python train.py --n_head=8 --head_dim=32 --positions="rope" --init="normal" --init_std_up=0.0536 --init_std_down=0.0134 --lr=0.0144 --schedule="wsd" --decay_shape="linear" --doc_mask=false
Each number is 500 + 50 x the weight over its row's rms, rounded and kept within 0 to 999. Layers, rows and columns count from 0. Numbers have three digits each. The size before them is the row's rms in percent of the matrix's.

# o: layer 2 attention output (transposed), 256x128, rms 0.181, rows 145-191, columns 64-95
# v: layer 2 attention value, 256x128, rms 0.274, rows 146-191, columns 64-95
# q: layer 2 attention query, 256x128, rms 0.288, rows 160-197, columns 64-95
# k: layer 2 attention key, 256x128, rms 0.278, rows 160-196, columns 64-95
o145 138:418500549447373468479514450493555513499542566533466459533551518440436459434375485513529430402504
v146 125:500537529539472456478525407495490494473544517401504505524551519483496483537514527569398522586499
o146 166:575446446486524505424532526468438458491540468435466463559472471463453486542559553467467503594509
v147 123:448511485467501580525497575509476456531516500476512564557436460463569483568552513404465592505465
o147 160:528504476494522536516388520451594460462559414510485472504465452567428518523562492475449475512422
v148 109:535509575448454404493527499543469455511558451556476472548557487552452597457472512424567537497509
o148 139:540530513548373500471558339589481494435514447459413468508492490548450538547500498461516533442507
v149 114:498568521504498524462434620480536510467434446535477499417506478495430447532538513598580553420482
o149 148:486530470511600416521494576560546583554524508508506578434424527528574486523475596467475518506451
v150 111:482508461513521533532547574590394396502477554508557462501483472485481568543542517503434476459492
o150 139:448477471574523507480470505496473411418494433490517522514486520491505560500568470633527527523466
v151 103:538523424534467510568401428510517533478447536507498418483590448482546474394451515403565511524417
o151 130:476474437401473512480599449529533548604521547549511491533474472534579504496446495401513383535567
v152 128:495522470456475540566538448473508577551559471439427436485513595400530522510542438406474518522552
o152 165:371550518533503521617510506465614511518468570459487464444476587434494468573467468479502515527473
v153 108:482539505475467472526467537431444495545506448517460488506519494482448526426510453519497433437600
o153 140:554480593535435546514515438466483556494410460533492437527466532531452478545480501511400538460496
v154 115:530486505508480577487551433565460470558501490516380524504577592504485495475472536481537457451435
o154 144:443466486400503468406515507610426499550432533539444507552548553458520536479543460426612438485611
v155 120:564528550424490402486580549480516529518592618480516483516445550463484496511564493455489557527518
o155 153:554504475488474493500549426420492458466436518448449459573510496433471454635539496488563561450482
v156 136:492541593504544528580474614473475445373494421505562507547409419414444511462448416484511409547554
o156 173:394513515443525495568492477484411492558594554510556445549407505470547429511534447509449497398480
v157 116:452507484542538555461501536505446464549521444541466525554426518510538416539523489497589576570458
o157 151:533467386540525488485499427560570495428547424463524490524455514549488477548508557462551489525460
v158 122:531447468467460490525518521587495431565446553576476630531500491485507426529545486585437462595512
o158 160:575507499445498509453463450539424435517399463454481540525462514480515456539539462537452586536494
v159 128:464464534385566417556519433492436498548612428486458435490474496502480515525495521517524414450521
o159 164:422545520467480465604493535460430495534483638525554492462624492527497436442438428573584501445485
q160 114:437536510509491522502515527479514453479516429470533432509488490502508520441511437410498482479454
k160 094:382476440445469607458428514452529404483423455464458485446474508495535573480490492465440564447417
q161 184:472443455521517509494516511501559492451423511482418481519489460528552481469435520570576476526518
k161 081:498457458562479485417460484514494473544489489459459454525474428481408540482575537477570508489525
q162 098:476508443562529494445531514479625498525438505551441513579560481457559572596507491453469603489522
k162 089:514457414512455523521472460538541527456437513480409492538536509491608510491521535407546481565461
q163 106:465478531532466590490491541540580512477460513523595515524528484529466488539531507492479481536412
k163 100:522459459549494571521569597560538438429481570526551564543549516503532469530539529555486492573506
q164 093:526530440545454488518497443464449455509522514472481497429409467502406463443548513546530522513455
k164 098:502545549555606467485512396428540413494529505564543587463449506468505490447509527512548526515444
q165 083:509432470476493433494573575548430498484571546548437501550525489542499543493451443448475534478549
k165 085:562503521491477521574500507431475461553531610500424496464454383489561497556489554414462564505561
q166 098:567434372538458535440551506428542441497515556475569476440417556541486448503529488522477428588535
k166 083:607413417476465545494541589563524381471514523531551506439485505462511508512504580494492501565558
q167 088:524541486520552450561531445415555514490607563472523522529465467498408426642501501597504609478509
k167 090:554481536475450416587538399519562525517570567423551557565437552508409448526466484594468653527505
q168 109:466458499425600482473466333456536547524589461416447471517520486537514434518523522463547538486458
k168 100:411496442561531410470440386476510548517497461486493454426545552570499476493538553495630534505427
q169 095:527462476553588428463553499513554450488490557466499523481459500536510500536484519534522456407437
k169 085:468528578478594430465568403388571482530437467488505560579512496476529505489394545467530473446418
q170 103:413577521443484631487487456479475508454467448508461399525480543424506490458516433490673526412543
k170 098:504547505440535593554542514467496455507498434473382480497462458502527480584439467501537469385522
q171 103:434497530533570496554467585460501426531524421494528619433504492456436464511552528521580455469505
k171 100:440447523561443441596545492492426475513523407479587495393516517585469498570546493495517470483488
q172 108:443607441518586575452448573467516532469520523492548545534584472536600524469530502580547580468461
k172 095:477539585503584485444468473459459550540431482454532528552525459480601453439496545496588498524439
q173 103:544552548536607499491557580497449487512452422509552530627454450472507489516419541416472452555547
k173 088:501489447485542517510547498472474488468473437558479531598420429454543456558382490574487527555461
q174 084:565423481527554517410498477483480470555546474468469419454393412501600461523521458632441531446439
k174 096:498434469479570448520515535410497543503602454393535352530443480502559486513503557535604542594479
q175 105:581484527445460498494542520492543539452397474565414437547515533480496453529518491449478491568547
k175 099:443504525435533494505553402499567514469393488534526491503560529439468447548483531452485479584590
q176 097:455483394476500573480508519470437441486510499456498456482510423480571517563590460560486626547515
k176 105:512477500457468480450526506470492507597590503518435402511582516558532503437529472555589428558545
q177 100:570391498583513442580504515558530385514489475476595479527448472502468490593528494481468501526506
k177 094:486409496510610486473396471467570384447493458508521504563519504457497415487488535479449534464590
q178 098:493587526439403548526483489455511529540562559481449429506477541477482527419535487377501461469587
k178 098:454549553460499479496534499478439503559574445481469461518457510482505560529565456476527474492595
q179 082:425451458534441577562437434518578532483532485444406435467566495479517526463474484516519543556414
k179 092:427525437552432522515504484541512551516445552409511530431575521509526545439457565466482499515428
q180 102:527510506476536528481527503491504531455556528406506552470400501437492512510474464552467415432414
k180 100:522522540564568484507538495404505500466461557497491528478418547507452457435468499555512451479411
q181 107:406551464563415556455448545502486494406506550470460480518455538509559536509577569529537579452476
k181 107:465575424557453618466366502500531484486485492492527498543436499528465513475515524519519585393470
q182 102:431487447504512469516479543474514510441506520521505584597546516484565498571459437494377609558581
k182 107:422521588460448458519530477469522461471466491505541522560597502525597461496424532518403627544507
q183 119:512478553490468430466549302490449436584583443494451570507543615452446453548578517468531530475508
k183 115:494497449538485437521625354496419488550660486460421599511561584551445491533574434442458542453454
q184 116:472503537496496522554460442481594532425493544448468430500531478437498493395449436244467494486512
k184 114:464488594539399431573475461471602469417534525506501425515523589549546532424462462302457537507461
q185 102:399485560485429559533496528487429440539544482539429437516536459448539508518508493404415409464453
k185 095:546541509388487490535574585558550414402403498565518451518474494403535534498499514449440412509448
q186 109:442424470498568492551465477543405408462533458439485541515489618540490506532583487493446538501477
k186 111:405530508464604563580565454500401416523538481432519555494474527468531531476542453465381549449469
q187 112:517545516547497518596434540480628470454480434476561480491423525468487425482444475437502584564510
k187 111:479542520452505541496456557545534496459449531522509539547449524474507492477491419465551644498500
q188 107:583493405465504561489534435526571501564438526541501545431414511480434429492480477457431480529468
k188 114:563528462444526484445517487529539603656451533515557541453411477478431479438537550462467507580442
q189 109:545518501431539531534552502534458558486499582423490469535431499410499456483506591577442477489462
k189 107:557544497565525413421570559494475448498486464557460510548390571530596491560521530616419495536502
q190 113:508528472563540597529422503527517532508442516488503432527444495457557446471559580527531575602516
k190 114:497558469536600561563555553551532586475525488529491410442447525459554480558514493518462553492446
q191 113:478480467465435564466469458546517490505393599541403523474580571558552559528440541435470624529502
k191 114:478475421493436551476496472503530421523466627535416567459545567502512481540452529400506604484486
v160 094:462425568481519478448437412499592545607484402554543527499573491522476487508497504578498495551528
o160 092:470565429535516591547544595441406467483543565423399458490445511530519631500506570432441416467405
v161 089:538555507550510579567500599432540481432487416477526496511499430501537527596530558581550491463603
o161 091:449463467453469378509449353485524478567470538476513518474504604531468461392430433384474512499474
v162 092:518421498504567526557523537481515504511477535493513501491422460503496422443426527649469540465367
o162 095:515531517521405545440569473519507525438495467504478426560592546508527650517605518358534438526606
v163 109:474524471478605526440521564544468560560521581540476431526376511524522497445557431402629486423481
o163 101:520459586531454452531547436486511457437475469442466542479604545522445424511482564602368480580477
v164 110:500505483493515545428456522532497450410471476519493522536592519567526538460509488447496454676533
o164 110:500524547563446476504564428422481597505548551509440513446482484482416481471519581538576490424487
v165 100:518508560505467488566474420553575436440534432591544462523557528510459510483538402535518489498488
o165 087:429501471486515461454552617433499578526432554401401516460453508480587492525514533504478519507506
v166 109:495491504526446495475425466479510493434466478525490512560474506534487527472446512464431537474434
o166 095:479507512499559514477505485484470460577569494528514524442519479435492508511504539573609452525531
v167 084:500569540513493457473426588520551598518503518480540521486534483537513501462398559534516452530499
o167 064:480403455517429508464534374586477473535425457488463542550532539459444440541628508445489539456580
v168 101:564498519501519409443530475522426477490532416511511494497433507518492432508563539509482409464495
o168 101:490509437570511577522496520493565516512437533479483547498558534472499569514454456487430569545519
v169 096:519522396481669495506468532439521424493480557533500522527490578484510548503522470515509610495403
o169 086:466459580485342558473540460546479571466476456472504483492518463518410549419461461479489468499536
v170 098:480535503480450517551593532462433465472456607483453589525519547492460483447539484427377521488454
o170 092:549485475488498488469494494518542564474485449540485387462513506551550529534508574512589413473564
v171 110:483541544509539550572434548519500520433501493411509443502478512473529480471545471648564534557440
o171 094:502469542479483426497599420544489513538512481583520562565526539476529540501429471342469418419562
v172 104:539452458487502501476529480492470442529422532486502517470561481560508527448424492538518503432444
o172 094:417558510513477539443477459514551532432578499511490471528408503400488485496608486404496492544568
v173 100:551537418508510542508516571565488384551475469466493517514381502489430480491559583503435540497466
o173 097:439463569528453489505457426480496623500519509496502358544630503539578496499440386469530468548554
v174 088:464555599435477454509534527428494388459468562517526462513544524493467504542516518465591556541539
o174 079:498437461562501602464468427572491590560546486433452630401463398528510569475474472521442485529458
v175 096:500439461449419541489507591503462569431408532443511530468573479475517536487452487571452535494454
o175 088:482482470581515542530543455511542482611644442527526494544402498507458523501504449420476448567504
v176 096:465512523430446489422559559514515478529621575497528478465470516571393560439413537535459487415550
o176 086:477519441620538619554474436585512538410406510515437508486503495449623531509571433492495532565473
v177 097:408483478532540564555418507462520516458559428497578483481449406538379504497552586515541449544474
o177 079:560472471482441454521544414531459462555433535473420551492523530454603588498523433488513527490570
v178 107:546527547550486511517500444520446457529554523564537505546544504541487494530520570554461540442435
o178 104:495478490461451462522530554456512591491466493448392551454508458453460512459440524482485583584653
v179 090:416504472505526477404479561467491516553493566446456495472583514475384539503602583442519511543470
o179 084:522521532557484462563466493522479550430448484519534567527445412439559411502416428543475542495569
v180 105:473507575490460517511513435493394445506453509455490459536478540467488508546564451590569495413458
o180 100:503470448512539547487480534515565617471509526524575514489480404573564470490420517447433481581480
v181 094:352510509553488489603435571522523509567648591522541504397518431564508466457488481439499548504458
o181 085:612488456526484434430575479480434496434421474453418477518488583477531541454570570615509447533587
v182 099:451439429532539484535624404575549499422624496457487505481511466492434431433453544434606511501448
o182 083:510520555565479500462486626501423500517442493493475553486527473466556565556569445540369500548598
v183 094:398501567527546521570497648529433484519477444505529456448443506469469536501486485538496364493441
o183 099:511513430495456490402539342489515473458531568521384570534584570595538469519516522480527567581531
v184 088:440471502544545453493555503550544525571476493484515506496518500502510521548568532545570488502426
o184 076:524538494445406511489474531498467494487550517480465486487493507506425521454473517426433501544578
v185 108:428501576487506526518489533503419458504510651509560465557568396466509475437463486590572404497529
o185 100:518449498508534495482471438439545517509580353460464546453462623600473515528546500430429594526473
v186 099:601530492510485462537581493443472458490526491457510509587491410439505505487478516463446511575479
o186 094:467571495559514529477470515497534554511493506530404540431561589565507538518567525449544470467530
v187 098:496511508513472488568439461484424443409483595501542471462549511516539497462492467489489546363507
o187 091:521449565450483468478511524521542594547480397456498536527486429422477411501515551554536462606532
v188 098:375540545484470493582526498501505480527451568529495475552582570399487438411449465419512471471534
o188 097:610510466533540415446471563498496542497455430527501561491449401544513441492522508592508505483431
v189 088:533573466518535474428506464491477394475489494561488614442519486546420494419480509474628420463417
o189 089:430501464549486569562463588502513471527484511491564379497472474445575516563541434511378536538589
v190 103:611487593524453534433552418473558487526448469478429560441536490456431527533429486355509530521502
o190 089:436516461568515461520485598561436525422585511487598440520477434532573516466579537597511484438531
v191 105:468471485454425577415457516557600454464412486432399505486565539474490518499534552399464513578458
o191 112:524497527507581396554493450436430482493558526547553489531479503508468436515546492637548497431453
q192 096:489511483527489497513538483541485525478438455486415441418447556549504484467523522568549428524580
k192 093:617515470487435531471519548498454514470528440551362473537506431453431561490460544406519365496544
q193 096:539488409526481567542412512494454522534492541451487504523580525475497567390418532430469567502556
k193 075:621493499477437549499572509496541481559517489559434563427482539535490508481526533603438503450453
q194 089:505486479454455536477547474503535417453507466453516529519512455526464489539577511584518571511464
k194 086:465493479482467452454514473430474479433472534492502563396561451572502552479481464427596510529428
q195 095:595474499486440497496480532419466486441536467480452523548469564572537527524619490498488557466531
k195 088:475597528565523517542477547489456445478577572582537490544459450494433506491438594511523492469503
q196 092:527502478583590477527477537473519465414519486483447450515547571438490498549489530582582522459448
k196 097:550501463493461438432545527493533466472532457558423508535494501563474509485465552464521419532569
q197 095:511528506599436487532530521457449488433525478514561533453561542451491500490560445436420540450504